Weights of a small GPT-style language model, trained from scratch on English Wikipedia: 15 layers, biases.
Each number is 128 + 32 x the weight over its row's rms, rounded and kept within 0 to 255. Layers, rows and columns count from 0. The size above them is the row's rms in percent of the matrix's.

# layer 2 attention key, 384x384, rms 0.0162, rows 54-80, columns 128-255
size [ 73  91  75  78  85  81  78  90  83  76  82  87  81  78  82  73  76  84  82  76  84  90  79  89  79  78  78]
[[153 126 106  58 121 120 157 126  82 103 122 123 173 146 143 148 116 115  97 169 114 150 157 129 135 107 147  99 130 138  93 147 120 171 110 131 104 126 145 107 155 123 128 105 123 110 166 107 110 162 147 138 114 131 150  97 119 136 170 105 162  99 116  89 160 151 142 124  64  24 155 134  77 101 164 106 202 127 144  83 116 111 146 124 117  66 124 119 133 108 165 161 112 199  84 130 122 170 130 199 153 133 128 149 182 138 130 100 127 150 130 121 142 170  90 114  94 159 104 147  88  77 127 141 157 104 107  78]
 [139 145 115 129  93 116 125 104  76  98  93 183 173 145 146 138 129 121  90 122  81 153 127 128 158 142  99 102 109 175 138 154  82 115 121 127  97 127 154 150 126 120 121 119 120 131 133 152  63 169 228  90 122  70 138 106 128 113 107  63  97 146 143  97 133 116 127 140 133 140 213 151 115  95  76 145 158 145 116 149 149 110 127 110 121 139 161 115  86 119  86  77 135 141 144 165 167 151 146 159  97 115 181  86 134 136 113  54  93 131 134 118 134 167 139  94 159 177 114 116  85 112 118  82 110 100 102 100]
 [ 86  85 139 145 102 204 109 207 113  79  87 117 105 105 185 176 143 113 116 128 120 104 209 129 140 120  71  61 111 146 183 154 149 132  92 112  39 154 160  63 125 176 111  88 124 136 140 100 134 131 123 118 117 112 132  60 134  59 165  74 123 107 153 101 102 106 144 120 111 131 130 142 181 102 127 125 195 143 199  98 163 179  61 103 146 111 104 204  86 176  39 128 148 122 143 152 154 173 110 136 156 156 140 110 109 163 136 119  58 175 117 112 129 123  87 124 133 135 140 156 142 106 132 180 119 141 141  94]
 [138 184 116 128  62 150 148 109 153 115 116  89 160 142 155 109 143 216 172 138  60 135 116 191 170  78  94  67  50  81 117 133 141 125 153 104 103 142 123 133 154 193  86 139 137 165 134 136 178 154  40 134 153 160 100  87 104 109 114 164 142 131 117 204 129 135  95 121 138 162 137 106 123  86 138 141  62 133 145  70  71 102 150 100 112 110 159 107 103 156 126 122  90  74  95  86 133  75 136 141  67 118 124  96 101 132 165 118 120 128 146 164 165 128 117 150 135 122 106 106 107 181 115 145 115  77  62 166]
 [134 164 126 136 136 112  83 123 153  16 165 142 104 153 131 140 120 108  98 133  96 127  97 115 159 141 128 100 157  72 169 151 107 144 128 116 134  85 106 134 136 123 129 114 118 156 119 169  38 131 133 102 160 140 137 116  97 162 136 125 175 148 104 130 124 141  69 111 165 106 130 127 119 173 135 132 130 113 118 194 100 137 152 167 125 170 115 139  97 161  89 125 101 106 124 139  42 132 128 106 138  73 161 115  68 105 139 142  77 149 183 127 102 111 151 106 143 135 134 146 126 172 130  91  41 157 108 108]
 [171 101  89 126  92 118 103  91 134 214 122 129 152 140 123 143 132 147 155 134 132 104 146 166 159 122 164 126 157 126 155  61 167  67 151 113 196 114 126 113 103 184 164 157 128 134 127 134 122 120  67  91 124  87 143 131 190 127 105 146 127 127 116 155 123 149  91 104 140 157 147 116  97 154  92 158 113 142 131  44 135 126 111 129  86 151 148  89 117  63  83 110 137 121 133 129 128 131 114  81 137 153 116 167 104 113 117 164  89 128 128 161 116  92 146 111 237 110 106 114 168 125 126 147 129 152 147 139]
 [ 85 135  96 131 162 181 120 120 103 182 108 115 122 113 120 105 134 154 141 124 163 111 148 114  96 105 109  90  58 111 221 157 159 133 132 144 100 120 201 103 142 160 126 141 105 120  43 138 102 142 104  69 160 157  90 135 195 135 163 232 104  81 143 140 118 125 110 119 123 137 129 152  85 104 131  85  96 111 114 100 157  38 117 113 108  85  68 115 129 171 139 122 184 100 153  24 125 126 132 126 141 173 119 150 172 104 115 103 111 171 126 110 139 165 104 138 132 122 144 139  96 141 132 138 151 139 138 108]
 [109 112 193 149 160 150 113 133  85 100 146 124  71 133 142 134 136 156  37  82 154 102 111 123 146 141 102 139  90 119 130 149 105 152 130 141 112 180  98  82  38 129 159 127  97 179 135 192 127 111  57 146 186 138  95  99 123  75  67  53 130 143 148 153  87 138 112 151 114 135 106 101 128  87 141 120 130 130 155 144 154 171 112 144 152 118 111 145 139 159 167 136 160  71 123  64 117 115  95 135 191 118  99 119 121 192 160 123 128 151 140 168 114  39 115 158  94 121 111 179 152 147 133 120 125  98 172  97]
 [128  98 141  58 123 139 184 104 105 123 121 107 122 129 125 152 167 121 142 101 172 166 141  79 129 154 137  81  60  95 177 109 121 133 120  90  95 124 172 142  85 153 124 123  98 114  56 124 137 148 142 125 165 178 104  87 114 106 179  97 101  81 134 139 136 127 107 125  83 156 141 171 122  80  59  92 222 126 158  87 178 133  83 107 115 148  98 114 114 206 165 127 158 131 170 123 166 117 149 115 123 166 112 112 180 111 147 106  98 164  76 119 129 158 154 163 113  78  84 138 112 110 129 125 120 117 152 101]
 [ 81 116  41 126 127 154 101 109 112 139 100 155 119 154 142 123  94 121 128 167 153 127  98 156 125  89 151 113 138 144 108 218 150  89  88 129 106 172 104 161  92 112 126  95 189 138  99 115 139  92 169 106  94 124 134 136 102 167 112 108  56 176 134 115 155 120 145 190 138 174 137 135  97 196 104 148  55 102 138 133  87 127  64 137 150 107  99 123 139 147 177 139  99 132 125 183 154 130 143 113 122  70 164 158 135 130  95 151 187 168 119 131 106  96 125 126 140  89 126 164 110 151 139  96  99 140 125 161]
 [ 99 123 156 139 145 108 115 125  96 110 183 171 132 154 127 110 182  91 120  50 145 130 123  54 119 160  94 135 106 130 176 102 148 152 183 139 172  92 102  89 146 194 148 106 100 164 161 117 129 123  98 114 134 110  45 139 106 118 131  73 151 110 148  97 114 148 113 102 118  87 187 127 121 112 151 139 220 125 165 129 160 154 150 127 108 156 123  85  89 141 143 168 187 144 171 146  86 150 120 154 160 109  98 125 104  87 133  82 155 120 111 181  83 141 112 112 119 189 123 103 125 123 123 177 116  79 129 117]
 [138 110 108  57 129 145  83  66  94 146  96 175 189 185 121 146 133 141 158 144  72 123 130 167 109  51 181 173 121 211 120 132 151 132 103  93 149 123 185 167 111 121 166 110 113 115 132 122 152 166 202 166 135  90 102 154 168 122 149 188 149 128 121 124 144 111 237 139 125  77 117 164 121 149  38 131  37 136 119 150  86 168 220 110 135 156 106 174 140 128 129 109 100 123  63 111 151 150 134 103  69 132 141 173 117 184 110 148 180 156 124 115 160 150 129  71 139 106 120 142 112  96  96  63  99 132 118 148]
 [146 119 145 139 157 164 183 146 115 153 129  93  63  76 104 122  85 127 127 133 172 118  81 127  97 154  85 107 143  64 127 151  88 131 169 144 103 107  66 136 128 133 146 101 106 171  79 186 127  87 120 110  44 129  69 118 110  75  79 127  61 128 125  83  86 109 124 126 124 178 168  99 119 170 118  99  97 108 188 193 120 150 114 114 117  96 144  93 131 128 122 155 158 146 154 119 119 149  97 117 192 128 159 126  97 142 115 144  87 178  83 152   6  94 138 164 126  23 128  88 173 164 102 161 106 112 150 115]
 [109 101 141  87 116 112 101 119 136 100 125 116 169 202 148 119 116 136 139 100  92 110 117  98 136 136  91 136 172 169 122  92 187 232 148 140  97 147 175  93 128 131  98 121 138 166 107  98 198 133  73 171  69 114 176 152 117 106 127  57 110 162 157  92 138 118  89  92 125 146 116 112 118 188 123  78 104 116 124 128 162 101 118 127 140 123 169 199 125 108 126 124 138 120 109 133 132 152 138 171 122 146 109  97 136 138 155 135 116 130 106  93 176 132 128 137 189 148 122 100 107 140 162 149 165 109  73 149]
 [101 198 104 126 162 138 120 121  96 138 143 150 150 188 176 158 133 150  76 115 162 147 124 199 143 108 183  90 145 154 132 157 111 185 118 148  86 142  93 125 124 156 155 123  79 186 155  93  81 134 134 129  80 114 128  17 101 143  91  49 121 141  95 147 107 125 116 128 124 142 128 144 161 145 141  79  71 140 118 166 119 155 117 141  80 130   9 130 116 125 131 111 115 127 105 134 146 181 126 132 113 113 151 140 128 100 193 121 112 129 128  96 156  65 136 131 108 168  98 178 126 103  98 112  80  74 129 125]
 [111 131 142 166 124 152 147  96 140 123 150 136 124 146 106  81 125  79 171 171 112 153  75  96  92  98 157  91 215 161  76 164 134 104 106 120 180 137 139 144 169  72 145 127 181 124 160 134 108 107 132 147 132  91 148 124 100 166 151 145 148 105  99 118 182 147 122 148 153 140 119  72 125 203 134 135 110 114 141 114 136 127 141 110 110 123 111 109 128  70 116  93 157 130  86 112 110 131 136 161 123 137  93 118 124  57 119 106 137 166 168 111 103 132 146 178 129  91 122 156 199 128  93  71 111 116 110 133]
 [ 97 143 113 135  49 118 108  61 133  87 180  77  91 178 151 116 109 111 173 160 140 125 101 125 118 147 106 140 191 125 112 163 149 108 143 117 149 125  76 202 157  93  61 146 101 119 165 126 124 148  90 150 187  90 138 126  53 144 101 144 108  94 106 177 116 115 120 129  73 141  93 119 101 179 138 173 129 112 153 216 115 192 152 166 108 175 116 121 127 121  84 172 164 206  81 119  52 156 141 111 125 132 115  91 162 120 143  96 143 112 163 188 108  62 147 162 115 107 164 163 195 135 124  95 146 108 102 158]
 [118 118  71  82 133  68 172 124 139  87 111 114 148 103 125  97 112 151 137 223  73 186 129 163 131 132  87  77 105 102 145 119 141  95  75 112 152 102 117 153 141 139 160  75 152 113 107 151  82 128 214 124 145 133 122 140 131 144 160 176 108  99 119 133 162 188  91 145 101 161  98 124 142 169 133 139  63 169  92  68 110 120 150  89 116 126 206 132 130  89 121 158 129  94 108 127 138 172 153 152 155 141 171 129 166 135 123  56 143 177 146 144 176 112 100  86 189 141 118 109 137 145 137 158 168 114 103 153]
 [156 142 127 158 120 126 136  89 153 151 132 129  93 110 101 151 145 112 135 110 110 111  95 146 100 149  98  99  91  89 103 132 112 197  94 149 107 142 164 119 140 134 142 105  88  94 115 130  83 159  59 128 128 164 104 156 158 167 150 157 162 119 173 143 120 151 119  83 130 150 136 187 111 120 166 169 201 126 175 165 167  93 125 149 151  92 124 119 125 139 160 153 170  98 136 110 130 163 130 121  96 180 133 129  78 169 114  89 131 126  83 112  89 158 153 181 185 157  85 107 129 184 138 157 160 121 155 155]
 [168 154 143 131 118 127 138  87 132 152 177 154 108 157 132 127 128  78  90 111 145  94 154 102 123  75 109 164 111 105 144 116  56 156 221 136 138 139 129 103 126  65  98  77 157 123 156 109 128 137 123  92 151  93  89 127  77 134  38 170 124 132  94 114 115 150 127 130 158 194 108 116 135 163 149  92 152 136 105 182 157 126 157 159 107 123 136 121 115  97 117  56 131 129 126 154  69 128  93 126 139 107  77 125 161 120  29 118 102 128  86 158  94 111 120 141 120  51 139  86 133 168 145  95 112 130 135 145]
 [172 167 112 104 108 165 139 114  72 134 133  53 140 111 162 136 147 140 107 139 187 117  96 118 146 161  22 164  92 134 122  56 180 123 116 141  97 184 138 110 123 137 144  97 145  65 141 109 176  96 128  92 111 133  60 154 178 138 129  84 140 106 143  63 141 105 123 123 164 172 124 116 114  47 152  92 134 141 157 119 183  84  77  95 119 112 111 153 100 131 167  96 120 134 141  76 131 109 148 134 161 175 125 109 152 173 143 135  93 148 121 104 100 140 103 165 128 140 132  53  73  92 154 124 152  92 116  83]
 [155 113 108  94 152 112 142 136  14 147 130  92 140 121 142 139  98 171 136  87 177 143 125 136 123 129  56 116 111 119 155 168 109 142 131 129 115 144 135  95 175 150 140 133 114 131 127 162  90 123 106  92 124 173  72 136 132  66 137  66 139 155 159 143 131 129 115 129 149 114 173 118 106 115 114 110 190 136  99 170  93 140 105 136 167 128 177 128 107 163 119 146 101 104 119 111 106 182 118 131 168 115 123 180 126 199 118 104 128 119 137  73 169 101  83 108  95 193  95 126 136  76 105 125 100 102 109 117]
 [129 151  96 141 118 123 121 133  11 103 101 145 117 130  99 161 153  64 184 140 184 127 157 102 109 117 142 121 129 157 162 157 124 131 160  98 113 126 121 180 104 152  78  64 122 131 122 111 104 125 227 108 108 142  86 152 138 149 179  79  98 116 115 159 140 127 145 149 125 115 180 133  92 136  69 162 195 163  97 118 133 139  84 109 142 134 121 141 103 136 116  83 136 101  86 189 110 149 136 175  64 150 164 124  51 163 126 132 111 160 109 125 121 189 103  73 138 170 165  60 141 158 131 102 138 109 130  93]
 [122 147 102 120 125  78 191 157 145 119  79 123 148 131 116 117 100 110 131 132 113 112 156 138 111 111 124 139 131 116 158 110 136  96 124 133 120 101 167  91 133 131 164 128 112 130 112 145 190 172 143 171  97 130 141 137 178 114 218 196 133 120 122 115 132 157 126 124  64  79 124 109 144  84 124 144 206 160 165  81 141  81 184 152 119  75 139 118  80  73 136 124 104 144 136 153 111 157 132 111 105 131 170 161 139 141  99 158 162 153 105 169 115 204 132 156 130  98 124 122 109 168 116 164 167 157 163 133]
 [154  64 182 100 127 142  99 157 142 160 124 146 110 103 154 133 117 180 158  82  96 151 131  76 146 135 127 173 149 106 138 139  98 136 139 142 102 102 109 116 103 151 146 167 113 154 131 106 143 106  44 136 146 162 110 137 135 142 148  96 114 147 150 126  87 112 113 104 136 184  98 114 110  79 126 110 220 115 149  23 143 133 122 127 139 126  98 134 156 110 107 145 124 133 155  46 134 143 163 111 142 172 108  83 103 162 147 117  93  98 127 132 149 114 135 171  75  82 131 136 113 176 116 149 141 131 121 124]
 [ 95  92 174 120 127 152 116 149 198 138 126 112 118  49 145 148 134  57 128 121  94 151 177 178  71 108  98 160 168  61 112  63 134 175 137 150 150 112 143  81 184 143 198 183 206 136 147 131 140 129  61  92 181 111 160 117 132 169 182 149 160  82 113  93 110 173 121 111 126  38 139 127 138 115 164 194 123 117 151 187 119 112 125 138 123 124 118 133 127 147 117 180 120 122 145 123 162 127 141 124 107 139 123 135 169 100 135  87  82 153 182 107 114 162 137 213 144 148 138 118 132  79 123 228 147 115 134 141]
 [130 139 204 160  64  95  84 116 138 113 108 126 103 144 125  86 106 117  87 126 132 143 104 134 134 149 186 207 149 176 119 114 107 101 168 148  99 123 113 124 144 113 133 169  59 138 105 147 123 134  96 209 139 129 144 146 149 156 158 141 168 120 146 154 134 130  82 123  89  76  62 120 130 187  91 133 157 135 112 100 152 148 218 195 128 158 109 161 183 136 102 102 139 112  92 129  90 127 130 148  93  92  93 172 132 126 149 160 139  92 186 128 170  87 180 140 145 145 178 165 141 160 187  60 119 111 125 151]]
# layer 2 attention query, 384x384, rms 0.017, rows 55-81, columns 128-255
size [ 91  80  80  85  78  83  86  84  80  82  85  85  77  86  69  78  87  88  79  85  83  82  80  81  79  80  88]
[[106 128 167 206 191 181 117 114 128 163 131  58 105 115 100 112 219 120  95 212 132 181  91 101 164 130 147 191 146 142  84  81 156 129 157 116 129 109 127 113 129 103 104 107 106 132 128 115 164 125 159  94 160 121 145 115 126 189 143  85 135 111 125 140 146 127 106 210 117 164  84 140 105  44 155 169 120 178 153 140 139 114 104 129  99  85 156 117 104 133 172 129 136 142  96 129 151 108 103 135  63 181 134 132 155 136 127 151 140 126  87 135 144  44 118 147 161 129 133 182 120 123 149 155 127 105 166 115]
 [208 141 141 124 141 113 100 176  88 123 189  70 121 114  94  97 128 138  91  99  97 134 119  94 170  95 127 159 142 150 140 153 157 118 117  62 143 146 104 112 102 149  89 134 125 109 104  99 139 161  97 100 110 124 124 185 183 170 131 109 133 123 161 177 170 121  76 106 163 136  92 171 200 165 146 101 115 186  79 158 118 138 158 152 160 115 135 135 145 125 106 140 111 110 138 174 137 119 119 159 142 105 131 136 102 139 117 119 151 136  77 108 101 132 124 165 150 117  77 155 111 171 113 112  81  78 160  86]
 [182 228 121 101 192 151 182 153 118  75 118 184 153 149 135 150 135  72 130 131 116 153 137 158  96 116 109 119 148 122 131 145  93 155 171 250 128 112 127 142 116 133 104  76 124 119 121 143  93 118 171 111 120 127  77 153  86 122 127 120 157 122 117  92 113 130 134 148 111 140  99 118 137 130 131  94 138 122 154 113 132 134 100 130 133 168 153 143 129 205 121 153 147 139  49 180  91  71 161 134 139 132 107 121  72 183 137 119 131 120 193 154 117  48 117 129 179 119  33 133  78 120 131 120 142 142 144  77]
 [119 124 105 199 105  59 115 118 173  76 147 106 106  65  96  70 180 142 168 111 158 151 147 118 109 144 121  79 125 101 138 137  86 124  99 127 133  95 127  89 139 178 131 146 103 147 118 220 142 167 131 194 137 171  90 221 161 114 202 135 151  73 129 123 101  86 107 149  98  88 139 128  99 152 102 155 126 152 165 113 126 112 114 114 138 153 117 159  87 164 135 159 116 124 138 141 104 103 163 140 119 136 150  74 124 138 146 177 143  89 223 169 161  22 105 111 126 128 139  78 147  82 169 155 134 142  88 137]
 [144 115 140 170 113 131 141 134 154 131  60 122 126 122 171 126 129 197 139 114  91 126 139 187 175 137 133 135  57  74 132 131  67 159 122 179 127 188 158 156 130 131 141 138  82 139 129 138 168  79 155 155  92 151 133 107 126  69  94 131 113 198 126  84 116 110  87 146  89 119 120 145 149 188 129 109 144  70 139 130 140 115 185 136 129 157 140 173 205 114 156 147 164 126 127 147 111 148 150 113 175 127 124 113 162  78 117 120 136 165 162 144 145 112  98 164 110  99  99 129 101 140  97 144 153 167  42  86]
 [ 95 135 150 155  83  85 122  62 146 111  93 122  77 122 136 110 117  89 108 115 163 118  90 116 132 175 118 100 103 125 135 120 113 172  77 155 152 111 151 136  92 113 155 145 138 104 149 175 116 103 116 191 114 122 112  52  61 108 107 141 133 119 111 135 135 188  84  63 117 156  93 105 116 147 140 132 118 127 135 177  78 148 182 194 149 137 175 100 149 134 114 141 150 118 120 110  73 105 162 139 164  83 104 125 111 121  91 115 133 108 123 132 126 176  88  69 172 105 182  74 182 149 136  96  83 241 105 107]
 [120 115 120 161 127 141 120 195 144 194 149  62 127  78 134 120  87 147 102  97 167  84 126 124 124  73 133  80 108 110 132 105 130  89 112 118 136 138  82 126 120 148 120  87 100 179 136 106 127 174 105 110 140 145  76 203 180 103 162 127 140  67 168 125 117 143  74 153 130 133 128 143 131 111 119 115 127 126 101 184 167 158 134 107 151 146 113 151 103 128 170 131 155 147 139 107 156  78 137  99  71 111 171 139 116 194  71  56 152 111 103  74  73 125  79 157 147 113  78 127 136 130 121  90 110   0 107 111]
 [141 110 102 138 131 125 157 115 134 160 170 128 151 116 100  83 131 137  73 118 115 146 108  89 193 113 111 115 128 130 123 129 169 114 143 152 124 115 137 145 108 113 121 129 156 152 125 108 123 154 119 166 142  86  80 161 126  86 132 139 104 159 185 144 139 184  88  91 194 131  79 134 112 143 152 113 120 197 136 134 123 102 139 144  75 115 109 196 110  85  61  85 117  88 121 161 165 157 104 124 150  85 163 105 118 180 112 161 157 155 139 153 156 130 102 127 157 138 109 112 103 159 137  58 131 131 130 110]
 [115 162  92 156 119 128 141 140 168 144  95 124 119  96 121 151  91 188 131 174  93 124 127 137 120 111  85 123 173 136  80  53 131 123 173  95 155 147 151 117 148 157  97  97 120 123  99 140 149 148 193 137 145  93 178  80 120 159 119 115 137 156 110  78 140 144 145 119 111 198  87 168 116  56 189 153  67 134 126 106 167  93 135  99  84 142 132 123  92 183 119 118 120 172 177 149 126 128 119  98 124 150 124 133 143 135 139  64 135  96 128  82 110  84 101 140 119 190  58 116 163 140 167 167 144  95 146 133]
 [152 117 137 156 181 165 157 161 155 158 192 115  97  79  97 137 121 124 179  99 130  34 165 161 213  65 108 172 116 129 162 171  97  94 120  96 137 108 106 119  99 109 162 188 144 133 117 158 137 130 118 135 148 194 130 178 168  79 189 172  87  32 129 132 137 105  92 132 163 126  97 182 140 141  76 147 100 134 102 111 119 100  83  97 171 158 139 107 103  76 174 143 163  79 149 116 133 104 137 164 110 123 154 134 101 150 114 154 111 127 140 105 110  89 102 134 111  75 205 128 193 141 137  89 137 106  88 106]
 [107 160  89 131 149 139 132 128 154  74  90 123 141 147 125 124 141 128 160  83 125 211 130 121 163 111 182 137 176 114 108 112 159 107 130 139 137 132 131 113 136 124 103 216 136 113 142 115 134 117 135 136  83 188 108 105 184 158 124 116 133 112 157 136 138 115 112 162  69  87 163 115  72 203 131 157 172 186 155  84 144 154 103 129  94 115 152 116 100 112 163 114 129 153 125 173 139  95 145 110 124 163 120 115  95 163 184 109  77  97 183 108 175 149 146  77 104 151 125 196 119 117 177 185 111 105  80 107]
 [151 111 144 140 101 140 110 161 156 154 143 136  88 108 160 117  90 185 136  82 121 146 121 168 100 103 105 111 143 143  98 107 154 135 111 105 146 133 133 116 135 155 111 120 136 158 111 113 138 142  87 146 130 105  89  79 162 134 112 116 125 133 164 144 113 135  87  81 103 115 120 167 119 153 135 112 143  93 105 106 129 169 115  90 137 152 142 191 179  79 127  79 227 137 117 152 130 139 141 170 168 191 132 160 173  74 100  97 107 195 101 149 152 121  39 183 108 121 136 100 135 110  67 176 112 129  65 130]
 [123 103 149 141  87 106  82 106 129 109 111 126 120 108 115 117 120 125  79 158 162 147 112 164  78 147 162 121  94 145 117 109  73  94 104 185 175 132 139 155 136  96 151 126  67 153  96 116 180 121 139 142 144 164 100 109 101 143 111 121 169 133 135 216 111 124 181 167 170  91 157 131 154  53  99 103 136 117 121 100 171 149 156 117 133  81 127 151 165 153 129 156 125 170 103 168 120 118 105 120 133 127 129 133  88 100 163  77 195 120 131 119 107  85 171 116 130  60  92 142 114  78 145 120  84 220 110 127]
 [160 144  93 124 132 108  80 172 123  96 124 142 112 103  97 138 105 176  92 149 120 114 133 147  81  88 169 144  99 108 132 129 173  86 102  99 126 175  91 116 133 185 147  76 127  98  90 116 132 152 138 114 116 161  88 175 194 164 150 108 164 122 155 167 120 130 157 184 158 185 124 182 166  55 103 145 150 166  95 110 185 142  67  90 123 124 188 187  82 198 198 134 119 138 111 147 165 156 101 113  75 191 125  97 158 184 109 136 191 133 110 101 109  81 122 149 135 156 121 141 153 124 115 104  90 107 186  76]
 [131 131 129  74 109  90 145 139 142 133 122 106 130 124 124 187 155 110  82 149 123 134 124 163 147 198 123 158 143 144 108 126  86 111 118  76 131 160 188  96 116 107 144 126  99 140 167 113 122  97 161 146 140 100 139  97 111 154  74 143 102 223  72 130  93  52 198 103 125 117 149 130 118 157 140 169 180  96 148 157 158 139 105 128 118 139 156 119  82 131 119 141 102 103  84 101 129 157 166  65 165 171 164 107 128 167 116 157 110 130 122 110 135 117 142 102  92 139 122 103 107  93 192 148 117 131 154 189]
 [186  98 101  97  94 184 139 229 149 131 109 118 126 122 140 113 139 139 128  89  75 136 157 156 141 142 189 111 131 138 136 158 168 123 148 121  42 119 151 144 153 138  98 141 116 127 135 176  74 146 142 105 158 144 101 177  87 115 134 110 117 110 194 150  81 128 120 110 140 121 169 147 137 125 145 105 146 113  95 125 128  85  51 156  80 167 143 130  69 165 165 113 132 122 156 113 131 121 151 142 103 178 160 120 114 173 149 121  61  98 131 115 107 155 123 114  84 158 111 102 101 120 179 171 173   0 131 108]
 [  6 139 109 130 122  91 124  87 159 130 118 156 130 171 137 136 133 117 113 163 146 153 112 103 148 195 227 136 143 116 100 168  73 146  94 181 102 101 170 102 124 118 133 110  77 114 106 130 192 107 126 132 152  99 182  96 119 132 153 142  92 142 105  99 146 116 153 158 115 111 154 105  79  63 138 191 134 142 158 205 153  74 116 156 123 128  98 109 158 149 102 149  68 145  79 127 143 181 131 127 144 126 140  66 120 145  98 116 132 122 118 192 126  87 129 159 155 135 140 165 124 145 110 127  95 178 181 132]
 [141 114 140 126 159 156 130 132 126 114 140 122 132 125 161 142 159  95 136 112  98 156 162 121 111 126 112 134 144 156  95 195 111 136 143 131  83 154  72 136 132  95 123 135 170 140 164  91 120 116 179 151 118 135 108 125  62 129 112  87 161 142  99  87 129 162  92 135 223 156 135 160 116 195 125 109  99 109 140  93  53 186  80 180  93 118 135 110  93  94  93  85 184 175 118 161 126 135 110 126 140 160 136 126 156 169  86 153 137 164  96 163 153  78  90  96 166  97 155 107 116 157 131 125 134 150 165 153]
 [137 147 113 186 134 100 130 175 135 119  87 135 128 127 131 103 124 130 110 140 112  91 120 145 181 129 130 207 146 123 143 107  63  94 109 106 176 165 131  41 126  90 133 211  81 180 105 129 117 136 117 101 130 134 105 143 175 107 167 129 107 121 104 112 128  90 166 144  91  41 126 183  93 143  96 109 129 141 101 128  95  96 137 140 101 101 114 129  34 125 143 143 187  64 178 139 119  67 174 102  91 118 111 163 136 169 127 153  69  97 134 138 155 166  79  91  97 160 147 124 135 106 144 233 175 136 122 145]
 [160 142 221  89 173 153 145 112  93 147 157 110 126 170  52 148 133  97 124 127 110 192 136 133  98 122 111 150 126 166 132 232 137  94 184  65 108 164 129 174 134  96 143 139 116 119 126  83 104 108 131 136 136 124 100 205  81 138 131  96 188 188  82 146 204 182 154 135 158 116 155 140 138 191 109 160 166 130  63 165  81 126  80 137 144 119 105  96  58  73 136  83 138 130 138 180 156 142 109 128  86  98 143 127 169 123 120 130 140 122 149 193 101 110 156 153 145 106 120  65 149 141 113 130 135 124 143 123]
 [156 125 147 146 176  97 103 139 139 138 141 132  81  85  85 140 149 125  98  65 157 104 131 121 139  91 178 169 124 129 145 143 151  89  95 127 120 142 146 119 207 126 136 124 178 110  73 133 107 177 104 112 139 111 122 183 147  97 194 103 124 153 169  87 107 119  93 144 236  94  76 188  98 123 105 107  99 155 131  80 131 107 102 104 153 114 107 186  91 116 157 105 130 151 131 115 105 113 134 135 127 150 128 148 114 155 126 153 144 125 151 168  92 146 157 157 139 121 126  99 138 148  97 134 158 128 147  91]
 [110 154  53 169 165 135 149 110 133 154 142 122 127 106 137 111 179 131  84 173 106 127 173 172 121 125 152 205 140 128 113  93 107 129 129 161  70 109 137  81 106  85 114 100 132 113 117 119 161 129 116 126 136 106 163 111 148 140 156 104 143  71 158 118 131 123 190 144 168  60 135 159 177 116 175 122 108 159 144 160 153 111 180 107 147  89  99  64 147 160 130 136  95 106  94 134 148 123 134 151  87 161 116 130  99 107 155 136 161 132 136 122 122  68 115 109 138 125 139  87 131 102 106 156 104 115 185  97]
 [144  71 166 146 123 161 150 114 114  90 148 150 160 168 162 138 156 108 136 123 103 106  90 144 122 123  89  78  86  98 109  99 141 159 128 137  70 124 197 150 136 126 143 191 110  62 118  94 140  98 129 162 121 170 160  88 120  81 116 139 130 221 156 151 133 134 139 165 158  76 163 142 143 135 108  77 113 143 172 140  86 142 119 185 120 128 113 120 198  80  75 134  93 129 132 115 118 175  43 151 136 142 122  94 162  41 146 148 107 120 135 127 159 141 145 129  73 133 140 158 108 161 164 121  98 144 165 167]
 [130 111 158 133 148  92 147 101 119 126 132 120 114 107 124 120 116 102 127 175 101  74 157 116 112 105  85  99 109 110 132 132 157 132 126 111 123 108 145 190  93 127 140 161 129 139 132 103 134  48  95 126 133 163  82 147 104 135 117 167 141 123 149 156 134 117 133  99 144 145 135 202 159 135 126  33 129 109 124 125  41 141 173 196 159 100  90  71 143 131  79 117  88 118 134 118  69 172  58 104  85  92 138 172 112  48 131  98 126 164 119 110 132 157 137 175 141 115  87 204 161 124  78  61 123  77 139 118]
 [148  62 169 163 114 154 143 132 115 113 194 123 149 194 111 103 107  99 183 130 112 159 168 101 111 116  50  37  97 105 131 162 120 118 113  53 138 176  89  85 120 100 156 190 140 143 156 119 126  89 114 147 117 160  95 142 123 137 126 202 143 141 155 160 160 182 129 115 126 136 125 175 121 180 161 167  98  60 116 129  67 127 115 116  96 130 110 101 150  39  70 125 154 129 147 167  94 168  96 154 161 128  86 131  72  59  77 122 121 148 108  91 143 110 179 138 118 135 164 139 172 104 114  96 125 158 107 153]
 [165  99  88  92 150 134 141 163 147 142 119  92 143 109 129 162 159 124 113 135 138 159 143 121 126 137 111 129 142  99 180 105 172 130 106 123 160 110 134 112 160 137 105 119 123 134 200 129 107 180 126  77  80  71  86 145 151 105 130 101 140 118 112 121 101  30 154 140 156  58 180 103 144 159  75 155  89 123 110 162 129 126 106 113 101 183 112  82 100 137 110 123 113  96 120  98 114  55 156 111 121 129 156 148  89 173 185 117 103  93 130 104 178 146 162 130  95 105 124 109 115  73  94 175 182  73 136  79]
 [123 145  95 135 145 148 125 122 130 131 145 179 148 122 122 141 172 133  83  83  84 131  99 101 122  64 105 131 148 134 116 100 174 112 156 137  74 126 132 132 111 122 128  43  86 131 151 169 103 105 129 172 112 154 101 179 132  76 153 121 131 131 144 147 103 106 150 118 158 169  75 146 200 162 158  78 160 201 119 106 147 148 137 198 129 162 123 184 127 130  91  73  39 124 128 140 106 163 103 129 102 104 167 174 114 149 102 136 138  92 111  77 134 160 115 130 138 144 124 109  73 129 103  92 101  91 149 105]]